From a checkpoint of a small transformer trained on Wikipedia: LayerNorm before each block, attention and MLP in parallel.
Each number is 500 + 40 x the weight over its row's rms, rounded and kept within 0 to 999. Layers, rows and columns count from 0. Numbers have three digits each. The size before them is the row's rms in percent of the matrix's.

# q: layer 2 attention query, 256x128, rms 0.285, rows 106-141, columns 64-127
# k: layer 2 attention key, 256x128, rms 0.28, rows 106-141, columns 64-127
# v: layer 2 attention value, 256x128, rms 0.217, rows 64-127, columns 64-127
# o: layer 2 attention output (transposed), 256x128, rms 0.202, rows 64-127, columns 64-127
q106 109:419458487564499599570592500487470522450528453510583463527495501545488466490480498496499529455467492539433456460489510521443541547495459530453556565500530469454511431565467451484446508527477477
k106 106:503594537546500514508490492475577490478548477516572446498505525553483470534511523470489450427441489464528569569479479515511519424458512504529479471432519542500552471432531470560566497484449542
q107 098:482494477461537580471443552537487543496484526473480511567554479488515467519508534507512564431528552509496506528514516538457488438482489499536588468520525497544483497540509536579488440493461513
k107 094:514517516542532491492498470525554562402506496530456506458477472462487516512473497475492455494529485477423530525445514435537508447468510493459501532517469510513441445468437479529487557487441467
q108 107:529456485505473513544563491550499473538494483462594466546553571520574516444524429483511594532534472482544475502460408493529499509486576521456527514567499550519586560527525466498530458529472461
k108 107:515506483445532525498466534540546499480520482538406574379437497576512540554490539477475448477455493524431506512462498499505526492486463515560526501500550483474440439503461481476549447591472488
q109 104:503417491440506528491455511449536492511466499463522493514458502471506456495495472502530477476536530479439498540521506483459541441546512489481474465534485491588447570473532433613493457528584528
k109 106:513502494483490541497460476436615487533488504543483483538510510550483481480551508545556480583495480500486431508480495557472503536439438516508487525525550588486513419500514517546545522505452548
q110 106:487425519476507531518555486504446533521513540524434552435596455489496473552551522484517477473443537481501518497470509503554570481483484528574525521502532480470535506471533461577462449430600474
k110 101:475487495586477482493513503481386448505537513509505446489534474554539530480539484485472499532475461461486418547498475530478524505522482436550448560462492502466460474558536437480477527548487480
q111 115:486486479529530519498502558396479495498460511505585468565474418497463513548475510482523519505488465494482524549457522401535487499478528496462464445495475465463610464509437563587519450460478532
k111 110:457538545482467442509534494510531493468518582528459551486536529484450440464487435431461418519463531496585479461539443462493589424488531471476478500464474554555443508510480527467553523520491521
q112 100:548503495480525501534466491469521531582428492495527538497571484481478510497503567419475526523487513500573486547426473501452515514526532514454518456467515452578451502441477533552498439511503458
k112 100:457377549469562504529515545480490492493525490459408521505516501480539511447484520437490506486526385532503483458447470561538545505498497490497470516557463502508469469532525524473535531543507478
q113 104:437531505428491454492566529428443526458522540504496467511489482471515538536531515511458523564482515471521480501553558468480437479501495469504474518499541476527566503527459551504495477446447583
k113 097:507481485465491490495528490520453406504552468562392498478441513526543472575491460526483415528413414563524562480530543525438562508541519520500499516505407457473454513496453479519538470491460486
q114 112:527512573494485606497477524472473490484403522504478480506456548483523471497527497453573476568497595477476529493499477450447532462541558476541485569481459518467544521481494522482405515487496553
k114 111:513483518524402437439469461507528395498573490577554557487525537402432496526536548504516490520569460475496430437493504517488512528468510524472542527542577555460470467440531519560547514527507452
q115 109:487547465474509442511546445509461554556502481505501452498507497528495539431464486515435493516492510540547457432518466442508502507533516530441482426453511505493528538444488408438493465448578509
k115 107:457479509577503475536501527437482531468523582585461497424529521495530562501487439517420490441494466505474506526502519467557518516489520475506557504507423505534579450547519590471466449510474463
q116 103:514554547522554470540440494519590492476528482471514467465467461510507451492599475491504471462467517519467444532592489561523474437427515523456525516520493473478549472506496476474545452515437523
k116 101:439479515503505439511464532499457501515507497448522464532478485558473511537465486495499535536504514567435514532476475558523509527530445514453542599557548493532443529518542460550492540494479432
q117 106:459530438557576541561505470437505523507472499575540495546491509501555514440454445495545536496491526541476411505452507475479518484490607542467413546451449483507479520501490525513488499521519547
k117 109:539465476443512439529510476489502502508527444480510526492513517489507511489467431495401463463502456482535433578503436567529605471480490448467551516520483553516467499458558480547577504500473552
q118 101:562416506462499433488474476505556541526494586534509479548459514510500566513486538500551482450514505535514486468520529509461453512472452530489504531587527490539490494504446503561539548465565456
k118 102:505520440503536463495498512525570513470498533409542485567508483488538489522561481507510503539412571539501578485478498476524461537464538518500419484501555460606458479498451456522515514489481576
q119 117:547523502440542535471561494596458477472483471504427503549517567438484539475465478438525427518522575557533491486522575528553506583493518471447492487454548431534505425470554463533468477442489469
k119 108:566464526502534493519451483519465489450524529476557542543509515493520525517521527523522487484478468489551461496454536433467476509509499506467501593444482437518518507488473577470461492413516551
q120 107:464429525442624447489544475458410502533448487405526475495525517543530506454448554509516534580545525467516498437490532554465498494445558468400501494534549547460496454469488571542522504521577455
k120 098:499490510463463462532524507496581511480487495518537515510508514495511431463540465464521529527419521534551494478483456462556455461524507478522509552495499573493469461495420559517496459561562479
q121 114:472551416408528451459493501484574490524486549580499444507550533489500503472426580581481529514566532491423476497492435515484506475476513426540565539547520497478488519512552510517484498528477483
k121 115:478477497467477428499492443490579535498411489496485486481525555480526485490518456523424442474513455541457571523479475541485508555418561526517425459468535491491528467521449519553537404489547502
q122 097:496517496562492582503542529529440508505590442560458492497455482485475491466490525497523486536486540555499548517544453473548536503442451547462476363567485483513544470547419480464609571527520437
k122 099:552558462493542454485523498462490575509490535488528508484532556484476532541476504458508490488489546420569542545502535542574475509523489501434530488516474494554499525402499537514502508530496511
q123 111:450516391507570495560497491446496526498510468521443489509460445524490489472505500491551563481511421474533426500458466477546556538485522526502495531429556472450495443468528556473510475557510458
k123 107:531499530554596520488539509570477504532510428466475568485551545444530495424440450536551472549522511497554519493435485530542506475510560451531445500465456555479504466489541479497474535517454488
q124 093:478485532555492527524524504555491532516498573516540443511457516445527455497460485489542516553447496477496425470523552462476507507477470556453415475430449482463493527490558568577539521487432464
k124 093:544472498538577451538501580490551514533470531480505553508490538515454447493538522433446490446474477544486521429533471426572519545531523463421505510497442453488463450526537475482506509533410510
q125 110:533491513457492490458480522494551466480514529435463561456511499480581463430478510492463504482470506530447497473493610481521500442575426524536474498470514520478428552513562537503562514526437487
k125 105:484535490491466501560497481500482490468446538534496403518487521516496554524481502548462591494454473534538526514523580447597503532478505460514527527534514504541546429493481488478544450469510556
q126 108:438572477545549565491509507516513492446464548420489508431563476507525439438490430495403506446596504468466484486580478503516490497474536531580507496482512515491489428449477501575457509514484481
k126 110:536489518593481465496552522499427570383538559582512479478449517525550514540517560492503457487471471560534460466535516482485477474486448550516517486516543499490437495497501445544530499483486505
q127 100:481439496566451452487495558516515429539529486456479468480529455474471509507512581538507431476493483500482498481502438543488426430490539483474521511556588467474511566496450477466530482469567470
k127 096:568482468483554497510506513469581516571464439527541503515453497568530492482476481438487514540506504428528481518515497488487489548438560542489373487495512486571500538476540441506510486513427483
v64 091:548532607524484502566526559535460464482468554512582505467435418529533445469571525474514455459503465497476503529460533437464470529537519546481497499516489451584507474522498467526525436543478502
o64 093:463507463566451516607505479417500545530552440474506551485449520516557517546433495475609492467547558498482514546549502543527509452467563487458471483555509505477571505514499468468473487525507571
v65 103:482530478541479521534512477425539534471507514521527486538460475486590475458447508507541483515465424537464533547444566462545528538436484441510452527523488456476503524494476568507454504479527524
o65 096:527512513539502482518571507452511541537504491537528556467551562541460571470556479509536528548465492485492543464479460511542529512515504518433567499476487563431438527550536446542522514470473524
v66 096:500515517594581469487514489504495399568515463518451512470479443526481450457451505570500494528460539454504438494470537515482555512484552501585460438515502515436412487530559512441511528526541547
o66 095:573475503570480497514499485596520514438535493487524540511564501473588570486512454463469459558471502544478538534508443508502466450538495497515438527492486465456448462525538480444485518598446550
v67 099:558540539511440539457471507437524476464489510530556427533417430492486471506516501550442506487494486523543519528441530484510456495537492508499592503397543506537472454465536555424441491534483541
o67 092:506478492475556487511467516493457514546544469573469505480496553570514454473471490495541535480511612556460548500538469463531490487531465517493513510500520518490493546450567451503511568562456479
v68 093:537523494505525474536452496498558506550429414576568448486453455472556470545493490487512553458512469545574431508470560552525506491454491514494510456467460514439397487485565514448488462527494551
o68 090:531490508532453456440513462488469488463477492559444470535557553507493585561511570501541503538591492519500466497532510506429475522527465540509499446457486521463471559404558465457515578514482502
v69 096:465507527437512481420519575542516533541506494473522489509558489516499453494537544524469552511576495445502526455456474449483548551539563527483502484484474521524426589465494502419527513535455489
o69 087:461491534531502419489523479453493539456489483454502487518474540487554544495533472424426476482541598561543416496457550511482514491521490477425439457517504554545491482492501554434471454502501482
v70 095:510438523530557502468507512512493415477529537482470413503559486500432523509471493476414495562500549504470490483426486524477491442507526519529458487524520545569586546463444491457454491508513428
o70 096:431528483473462453476508422494522523451487518496496501500471470526496480449501427496518487469469530491444505470506554535504503570535448496528516515453518498563575556519516525542515468493468499
v71 093:584424545500458493468530495483559449456546535476450463439555501493472486520518500466529449453483546546445497563517474510477600510541591542520463519478492519533490535516507462486502448502552468
o71 089:480547539513496467459414510537515471548460483512524527568424523471583509446483486482470477530495479478426504536487567490464493595527490539505460490503437529561608486476454491493451503462574470
v72 105:444504497472477439552546473453494461475434564541437482471596538573486510514494466466465459496479508414525477516520486524485445484615474456529552477461461540505543439511504514475548515474446496
o72 093:504506500443537558516543467480548480466514516470541516392446454455539423472523591523512457488431461494527516467481527565536561492416481476524560551494498496550441510501514531508558475537528499
v73 106:478498441444432537505575504458525519512477530568451453457511513440457537468482494431528458558504492522549479526553503582467519533472450446529492497447512510501583469495462503499592466528487485
o73 099:473536478484559521515484442459590476511482514539441468508519466462508444510464477480463485416487520416474500440425531534463496575514495523527529484518516495510541446491504504515537452431556577
v74 094:530454476488505511493507523451531551500535515438506494488476551485467575498606486435522522513504478457530482464534486554567447501469493459439517473455519495476548463502509538458475503507538391
o74 090:450484428512481540496441551537540508478514600411496462471493487493426460558544530532397514482470547524476530417528507458472538520506478442541498456480548521577555515528543558483557424459491478
v75 103:518616549551527432545456539479497490484469529520452510493552481442503508487524493467420543558498505498521561475536505523507492501525452438489473524394395525479487458537426466537467564523484523
o75 102:483421487460468576484527482552419481431540478510506494463537554484470445497548519491508519541459478465571447482535483493432519503484517540493642479476579490426520542492540547470548446500502477
v76 111:453583517476551468484380554502491508468539496495464562494492549508471498491519539526523500512498481488557508531494509512494483498509513487476505485526497420571511569499622488503493507512566550
o76 104:572496498515517527512594480476495512537458539478529490546417472496508468503526454438552495536503559525499514505501492422515446533510472577487521546503484448478427486546513493481562488478476433
v77 095:488541542472547514471548490419442495521522479490611512466454471462531466500477506473517459528561477431553478568418532479511469533478491474466471512508465450521473492540580499476474493519551489
o77 107:480460518536476478479497548448447505441480426463444459469435543461447474480466493479491441456469526445446509524466580516468411449522483492452500472483447488472527463512513492504522427412479447
v78 093:533505438508576458510496512518462468450521510526431467511514542549400564513457519484535516536416567546512513479485521516600494494476550502465487481425500485530529537505492495478521531532470470
o78 083:514506478478450579375492520539431475438514493475552516491510457484532434503540537524416516477475438499509435488478453482502510463464483484498497548464487502501501594523476469493572547474528523
v79 090:486478541491479518567489532522465551455512504487461560495533501534481492530580484502529552576574553542520491425563440448519553504525560540503529494467488527447492499544535492492505422441537452
o79 086:446508492504522412523550416509545452538535462482483493516518453461439532545510474484451482426487394514471440508464481409461554493445477521521487468564528507538546514484413514418454495584475451
v80 096:466529538479470488445486487473447517494470495498518438469491438479538472452535556444458452459473471505462505516479490474538456478469504513526419462546534439486537518493512513566475543521436486
o80 094:513444486545552551535568614489377509531508561470510471490529563614476529509475500465554496540498489538476518565519477564468474505450510498521416551511480550507543422483479533490500424512489482
v81 102:476511483479519499499557439585480504510514546548459536480520517545536498506507486446608455472482548551481494573501464499447467562542514499433454524457496422446470454547504543512568455526457448
o81 096:503541491494507451486543534458575587529406509488470514492435513522469520459476493452496457440507428469478503466470493550519541513426549471444507482503445504486535451478470426471474543465457482
v82 097:517506526472493521552541471436500524425567573439494505532520510522529467521494439494562545566566558488468572443489502473517493491492537508490535421431474498469490449400556489487487475501494452
o82 093:490580519476512519476442528483522543589464523574518509473458516382498547480526487534471500528513504475499511483468395526520586510469492503449528553513512420536516531560527490485593501545485497
v83 098:510475457501468492484449495457511495466498538439564538493499455494584526493462511540534553503517457553508566493524500525504477477525496462422505426471527454476538476500529520499388539520525517
o83 092:542536530534557490489553498485437453518492516512506506484441505453457463529482517466571573474422498501509536448495420448473507506468554511554547590526373467581415500466473484504463504519472532
v84 093:440495544542508459490578490497357478467492460466568547515419492512525560476458464395504564532498551523454526467561524467525478450448488499564504482487565497549489482507448484517441481515474441
o84 090:449498451504411546535486552488537387572480494474421490573501547429406512461420488524514523477490533468484500466539483534486512412545503459509488524495510482484579500540479543486470445487538485
v85 097:488490456510502471439553513511489493499496501455459528484462560591475515514473525549546470429466510451494521449542431484575480501415454514516567411473506467560548460522594465528438514452521546
o85 094:548508518546488627536472528514513420567450536489505505505478535476576471455512430510489584464451445523465500495505511469502527519509508523472466537530407480528432520585490586470498590576546461
v86 090:465484436442468444539472460447493483603536430502462479547455508553497520484484472446477533521461498465483391494442507522419447475539485556475422529572464499426520430516538503545493540475509489
o86 077:566553484497561578535545526523488542451499458499582535458532492471502543520463537564586442540476506438476519579519472558537466513456483501486483492507502531494486545486486515606446487496438400
v87 092:508530554460447540482505556472487535409441517555482504465451517551553442583466551499536482552462575514507436486552509539529501483526523491481469564502507523495549432507543553434485477483439438
o87 086:545558470507447505456473524545573491508507468530487546474561507560547508457432502510520478459480457477446471423494481490565494492395503528515567473479448525498557499480493473498558539504451461
v88 104:548548511540464492481515485525581572550505440483499542493449532484539531455570520504483451437481521498500447522494538523527520437479496472484497515499525461492470421439497559432484514517552511
o88 099:461437521561505511530498526607503502562558469509508512446534586588489580478528479493469509590525563424488527497554475481513450492509515540559491471456541522481539501471529458547575528470492454
v89 098:498503500473508547447497469485500486511569488493514519502509582575495475554504509522499479511519505537563506462573469472416444497510511503481482525474509518448522488419484479589468411434496537
o89 103:500502500516503523516462512558520524543498506490466499500471412516464427497498503471567487469537551509385501529464479475466481564533532506538482516568520494506483479562546520614470524492449452
v90 097:524492455564483509557559495533586448492367525487546488518467523590476480485494460456531513459487493408507465479477447472517511485501457467500573592469507465500513472531468495480472482495532482
o90 089:433456512465409493464519526439489473541482465471540477459498458512513501470516463516483570510434555549519532515543551554539535479484505466537511493481502464461514517471516492506545492388645447
v91 092:525549421490497530479541527441532535559515416477429518540463482497556460479552493471467521498585461500513457515470534505463462393511491478537549539461515492544503520525516520503571478542536510
o91 084:466481500469478464443547525495517494486485489501450534524531524498407545521503506515504547532504519465519439533579516499492467491538529449523562467558554510538477476376584567505551447441569529
v92 094:548471505460496532511482543472450453470479496396537521556522467474523472481587555564474506520490556522492446446536567499579458486479432519511482510493528494440528502493445463520529452515552532
o92 100:491466453576550493494489449516463537543505525494466481400491509522457496608509537428524545520444446509484509494500436482530495467489537425472491526529429477514464492518462523450517554472482479
v93 097:532452482486495505545460558417510520473476486500457459486498473444436547512449472434439493527465557497567456525531516547547418434569477506499489544550456541486483588406475522523542515544554494
o93 093:514478484478512445495446440474535449527436566483524500508525441519531589509437535557520555561452476512496493394516474505533492549490446539492581493470562466444513510516554467472528472476520485
v94 088:481502487445555502525516559536533565516550502522488506485534461470520407532545522572496514519487450404485475466512518453536469524544521523484528481551534483611546507532468538487510508518435550
o94 087:493523523529538494493493465488486510418464508553480499399423492533492435488521559476472522464490535512469491432494525544493517553476497434503512404501487466499423475476521516451509456435517467
v95 099:485483457499531522513456545504451509604531479496565519516526513510448508486472498511504509466488465511535498440419464517423495636402495461429502453545479487415479441493512539402499503520547535
o95 098:491522499582504459514474436522483530460558560530540549553517449468560496520539454497551551460467558504477504532482517544490475523599477473514465412510504473525473492548478468531494529401449560
v96 102:536489523543553507500545492522497511507520493455513523480502506450479463480512483571600518571454540458475527478547450482544478492434553530527464470501502528518487523523438511534570549491444534
o96 105:528487502498404528475434542570456501501499484494436512493528488492548472486493428454412438475571402541418467483495428467507496476510532458471462486431527456483495432542537512433481446513456532
v97 113:417513526455442513502503516446505487472484508501502607511470500486481514437509522488507474496497514458439502522498554569501558495542461512507435569563475522488506546449465576594472549488466468
o97 103:518472488457549533534516495491449553510491511557457464417554494462422456500474580520446515570475449509524559502477510497537467445520525531522584512504467520517484442508442523464471523489506461
v98 104:493482509485518510469506510505540444491418505430486523494422451541474469483532471578489594471464529493420474510422559502465518511460434551512532405400568469492536445519559523598531473528499516
o98 107:413483474517482536512541520514411482513515402486454469481515520534511485502513450498461516538503432502481508502567498494498464482494539498487445482600505457502465478541542511490500576595517513
v99 091:469475525458509434511476539539481508524506509540435460496470453473484481464441471471533477489486457475482439510458508491568482459470531493456459458554493502541571516529528501532447545561490491
o99 088:529532474566520534543483548468497453460498499518540547541527518503599586464496483516451511500523511498487477486553546490541528508491552479491488502509474531490437542483465539441487469471483404
v100 105:477433516453486518434483558483462479535418572481562491504570464483445541498479518491475562580466471508502499489517460457517509544492486462476535500558557508459424479501499484541495483532577518
o100 097:457499469508538451549511461459510471561515451495505425560537503472561490544440443514456556477469512534558557480401500506547502444518459424516486474496475499526433491565489449489545546535501515
v101 087:464547548503483536486420458554609516518530543563496559520488505531504497513515504510473536494532545555500501484466535560449499495540522509527523434483466477458422537482521496490442470505537447
o101 079:510497519456581439519561493414541569525528559509450533532482477481499532464517560396427505596516522455505553473477496489438519539514449555487486541437468514508493478509536461480490474583410521
v102 096:544487511517527460516610496513502402572443427488496400521529593487510471465498479545553527473466492479489541514473486521507535423505461504572547519500516544519492435541493445484490456499525506
o102 096:450486440564495562460439436534477435519497494451447445495519496471495517502468480470522435488484468492522498524535515566445482484543448486471472541436461493514501530479448598514425574509595485
v103 103:490500545509432440477503486501484505547447519466570483503467513470539464518501455440464461470531437448494522482498454436503509489493561535485521512515410516494486523477473539511522561435498573
o103 099:507501552481458531554531508543455422519462469472437502552513579489603541494460531525516493528546503548469430539532539553479455525596491543495544438479501520499532525515458593487418452511497422
v104 087:483485540464512519509538470510510511580444533471533552443523475422531492538465511525449494551470544494463557507492544460493453467424486517585459569492503484461543554452430519505560504523451550
o104 083:509482526531491514463532504530435572560505485495531487481478545458466500615500536452470515516471502444475481527486511503547583500537479520488536513504523503477454462492487537488504438538415558
v105 093:528549574481538488475464478517498418519466506478500525553492518494533423502506484488578471482522467415504477425464477434485557455519513460495459567566519446542511496465559524438456472478571495
o105 095:517499443514486526485493515561482545491492456469551478460445484503451515493485525421564459492511585609410551532478465483545459513533469454532517453515445454485453494436458477535556501489440412
v106 107:507410466552433496518515492472497547526507490495461541568559497499537547531403492502507477414470467602492563555518506508467573531523466489498566454470495599498508495513508580429484528440471487
o106 105:510565592454548516539439552567528479510494540504560534496524558475506539509551477566509479475456510473492454444473490462526536612584471522487524526512513558536449565457475438564485523569499514
v107 095:453451529511438538472483496517488467509518515480494497527573451518440488462542491536544482460472491437501497456543483565559432433594569560492481570438520440532468491459520554511542469481540480
o107 089:516507529512459530493554493528475549643458507491507540442459492501460461587457542479513444524536531542445555521420430441496539515513517418452501523466568560496551523513457533489510533548461450
v108 088:490555518460546428474493514522429436513522579509519506410537510477499483542533519524509444478498471557469487519529523525543512526509558435474437433553502487514511516473594475551466478495492559
o108 081:533489541544444541476524534478466485456535501535423480510481508507518434440524523477523550522533477493511524525542491545449436521547520536512486569481486466565494471576550554535547487385461520
v109 092:513524487495443517496456475504534482479554466534488547530503483452538520533530471515482619547457508526550510456551483650469504493460510525484489539513474521404572503523473438478497486535521564
o109 085:523479491543471510467499445572524508515465553535499532582542448508436467573551550544472596530482518469491511473506506408470544541477520489529522490537567546472465482439467565537489521429449499
v110 087:576490541503462482514548402409548463445475548442546511524524511495512549560504453472465474488408538507466583549536467527427508585517457530434492532565464486537579491494516507440554473459500467
o110 084:474498517469501512548443475493519586565495458441526500367512516484555456474464511522546495460578422480524517533466505504550526482446452494482489552463479512491491533510400496597568557527558510
v111 100:489501499430498493493497544390571430520472472494528512567473597486552515449509436463539556464479536454534523507441458562528411488515509501546547496420467474546540498553522495464582487559506522
o111 090:550454462484475519429493549475543495552465580382517419500509517495456453569538503537480517526561539521441508574545549511572507532525478468421528551489558474547502506434507546458476482498558505
v112 097:420528506576490416488544481480548495486492454459488451479574514542467535481466536513525547480475484476541531543546568449507492456514556499541529520484513418514534533478497548497488559582417555
o112 095:538480441506410551490558548516455494534457544448526481474444521463544527444474532436507511484447592523481504431521460499511479439466542474536463561476486496483406547462483532490508449523528563
v113 091:502505509507529453508536454478513515456472511433461446474483491421448499448490449538463534502482487468452455500581570547506479452490475505543473455514462509578439474489429572586510494442530514
o113 083:466496449467497536520519459568518503479516438504441494471496535499492572556502480513498476523490474458525503441511461533420533580519589498480571519472522510484494537521585532532504521540517587
v114 089:484508480549531530446487502450472533547489440508535520493516463515539489525548494532520470523540520492495562517470475540522442505482511501503463513539504540486557450530478442566507512420536491
o114 087:505505573549526499461503512538531486483507514521525505501569498512442472594589470539536471494518464504438527504513547485477575505553479518518522493502517519514458438505515514497472495594514504
v115 086:568503546467548423454496541516464407530453572471514510455509477480517475544503465415464460507492541522513494462576534579454434463468462463472461495484503468539485533504550435506516428469573522
o115 080:521441467526493495465488439531544500549463469450492459531494483474526498550436496482572606515538469499495529550535462442491524526521479506505450453516482469472461505502503567483537495464479488
v116 099:562457531457473488517553490480502500522548506538571522491470547586524545553501519434504515571434550522436459449478503435485521514533587557477406503487522470476536545506555523495532449548482535
o116 095:545492536568378530512490527511502512535481467454520447483501536465521476482503561503509540461505465427485433532498543535557518481444509457447473450565495529535480484536477493513419515503468455
v117 090:512562506448492486490525434478473446558465467490537474508551464525489497483573540505555443403532487515551501545476523491527437461527550507514528449451543487505527493533520530535484555485524536
o117 087:525556567551562545518501538538430449492505512547476513515443556429452540502487505435560531567381543497494489497513484527475520456541554508531501549525406511546476485444462525441458517453536477
v118 097:440468565501478437510467498493433485449564507537498535488523484520463481516462475471442516471429589519495512449461568534514519515510494562499521454589451471499527540495526497482572504474545513
o118 091:584432558483485531534575510550456524479544502453500492471488492503484513480532593506483529512523492494431483500523501495494484499474460455524475509465491447462421499439418460508514485547431551
v119 090:543518535498484480507418538514544502532546516548473462536498470408475479563514515472468475498479491541533475486454457580482500466496515510441516508542505507573601585567516479572467512597539545
o119 100:567465465548540444562470514522496551457517536475505522550515490548549525451486499459548568529523545498509464514545573484500492507508517492467467510545518488505415462464454534448465431457518453
v120 091:548446429532501546528537469465476475478511497449518531524431475524472508510517474539452511392500464530479531511536566555447469525511535506521475434456475540541560412484561541402541529485521519
o120 087:528516534451480517547487495497508470506500477474381520460528507478512439522515507526506522437503535436528509567554521458456514542509430432555544499562469456488566465453479553552467558562498611
v121 099:511550454456497543460491510484510427541469533551468500608551477455462546515506496536492498480554555463486522510463468502499444458439522530502534499436484550543461503515569577537502465491470484
o121 096:498536476428592450390509468498493524502464461494584542546488527529476509491549497486515516497473504549514467505438478515505543448528464455449468483520548527541476494460545480366556465513518419
v122 091:470513569647479504410474413512499507472518464445470538491518498444466515463495451491472530416465486461474495490475520460495529514518452530573481474471497494461496535525441501604508514449435548
o122 087:435513522490484539496536484517411458512485468541523539527448525482485515499501516472443491531422484488474532461514551457444474490535561487485491477515532524504424520524525487493402532487510554
v123 096:505469463566474458520443520517575517443478488507555479434538416507590545499462460560494597567521483529481494494466522498459482508487486461408592447443498436456477457505572469422482499506565496
o123 095:479472585516463445506604509473540456503528495478550479533492517500474526489550503496504513510546515455547489474527489447482472443428552495517522539474541490475516552433503496528553471529496500
v124 097:494520456483483532467564557494461461456506485516500530479459508510496508434459536521486510542508462447522556500514501467562448405450474522456496450512512500549553531458461479602488522542536529
o124 092:441482540583527515546494504516454395485484459418497446491496455540439450498526484496406551493471537487431489392510495484484477461485516447536499479551478494456480478541526509495537468466482530
v125 091:498449532534472546517568504539516494482489494499525431510503564466507479517494525544459491509490444459394554528528540471474504516504497508394508481496503478464509545476506516467485501517424494
o125 092:468473534542460400510476454422503491559471531503445412481471510499568517440514483469459511487508512451546453451523449580473476460459504463477427469507486509500460521562485500451442461415482479
v126 098:485559522535526475530481542478478450515513491549509484561446485410490527536564556577530412452435530470522484498506466495594560532431464517425528523520434488519490468563493523475468444452469517
o126 095:513456477536521541547522551566481568529563525549461521472501583590541508511577558493548511453511516564519533524515530535518460461563527525456512526463463563546519583542498452442523483474560486
v127 099:493522531432512556466455552477525458513492461479473512479559558467556511502486483553484516455498515505533407479606499574478519527460575506522509517479485438466546492534492462420501493470500498
o127 094:490512462518464475409482432555528535488511571449521473493524439492528446557436432485514549497440476468472495552481448467515462526521523533489479568475537518476546582511431594514489549431500510
q128 068:556532481520524527508445501429489477456422514535554529476489492450516499479501484523535523449525455515487437502501493513495472491586540480552516434442554548512568478542585465471575471589516468
k128 117:528518479501499502538471490556525428483570489523434466499417555423527499528557501488492541425480514451482478488522470500438484508487396498514480438509517518478470500500537523486514440489491470
q129 081:521536516446433484540525484531492594466526460471554476572533448474498551509483478522486461536547575472460464545548509515462496477555436407502523498474473557543524520488555525507505498524551501
k129 107:471437520497506532516569548537406525489524581413546497475472486513512475493424486494509428516467466473496543454499446507501538500521528523507435548515490516472551521529477554370449580483460511
q130 076:496524537448467484519539481489546550449516467548549481587526503446513501486466525503452441503514508477508460498495560445512463505522476443524516453536540491522452471533589473566503501478598500
k130 096:513540457511547480529526521471510476549580535504504517522431595519477417536463503486512485520531549512507496447512443587488545521505514465586492512455524585500503456575553558494573509500530468
q131 079:522548545481447487494511480546553551496483491578498593491521485549513506512449495543502490422430467428501479432523581489524528430518511466480469450467485460535502505535457484537506466475495527
k131 097:491458475463526515449467474552487472527419515500507533524489521492447514508443523426456448443562523455491511437539488501514487521526468485483458476470521486497497593582475584446521626585528484
q132 085:550610529456511545473484466554486458527390527518546461473522534559418507476492514501488479516377450510515508471497505467573523458503574516500419514435539480536503513459488592562474450476540473
k132 098:443504505499480444436514567491533562529507485460550440493423544534518497467461434520547503543545412489532485607559490454552531503513533507456455518609515548490471439530549499450525544433566511
q133 101:516508516500493465431487494503547563523455543505528412482549470546531485531489569485502514499513512506483516474452408476547447482497502508540511545491534523562462483523539535496496541520523516
k133 098:473480534489456505531526540479489552476463414549437471527473521513481549400496485547495534522504499513524522511526583481494524517578481587493504455575396529483443519457518446510472475441530484
q134 101:554597410476486493511542502476548531517494502474473455544470508470468494438506496545524547573484517494438542504554502526478516508490545442533504413531531449474491497484504524466532505567384431
k134 105:453435499620420509498478550544471475464476524483502472530478476474542512500568541529443480491514516452572491462459497486449447466482469478484508508511612546509511478536486421520484555474455498
q135 111:423521558475541450576531468536515479518441588506459548491526504500483474500465509486495536533462531486539492494536429462538473529553533499505524469471498529495522445512490527451508486462511530
k135 109:496507439504487502435472423529574586516532446517496487472551520542507490512541471496524479481500469489522548525497554412437444518482553502530521510517481460532385614526536535488547469422531498
q136 118:493540586462514516489540529530535575512554483507519551533518476519519528489478560456453449504518485547417476466452483517485442517535419459509482545460459503528512470515573436501480548452530564
k136 111:528473478474508521556493465502459465494481600482596546529521460543444489484440439471518453485479480540483521495469525543606559481434484524515472569408499524488542523577438530509434546497500502
q137 087:533552554484544501494457471555482399489496560511476526482514506459506440495522503422488567525524461441442502467482450555477539520458490540564512467470532488463465506534544451460486494474447574
k137 093:481458558524537523494531539503510506502509517405483444475533498472546501408506404524493541492442543527485481456482378485492477467479487515521462516531597542476475511514493507439524453516517466
q138 090:504417514522517403518551618534582472526512486511507574483461471540550470434463487478503535483501480496436527490499443514471512552434516529474487463523479516560464503520497564437488565623553521
k138 112:478462498518415524504479462432533500474513550505473478511482561460497542492550524563496496545526440499544420507530550452475428549478493487488491424465574542551477445574499483553521470461569482
q139 080:552501563550469499456519506505492477473565426490434510467484460535521493506481481521502510491594547471468500452491496524518438558529438471509521505473431530553482424577608512452517554552567567
k139 093:530476550451486523591496495479569404572546502538518495509533492472487473489522573513513518411515533542467433570517483520479493543488490507501544476440494474452563492497523515540546540484532584
q140 087:558520466475447559514496499553533514527496502556410540516525473525575514503428452489472548458486427520410523505533496527513526424446520476407530539458409471403553458529476448489513461367461465
k140 090:578454496488419455576475483563418472533505529546530523538526477478512471477463536464520430507512545533467438480503509558484489494569469556481475532480477538456520563558516519523456537463532466
q141 100:448478498541472475454499544466553492445494588532441475478498508506615467519494431499477515438502425546476480551487498529405518483571463544572540506539417471459478485563531464502514497468435470
k141 109:543552480541504499509530522540539517471532477519438505634592514476473502455528466621475490490501513581483538499466500506511503516543477545479547506542485488569500575513501445498458445487512476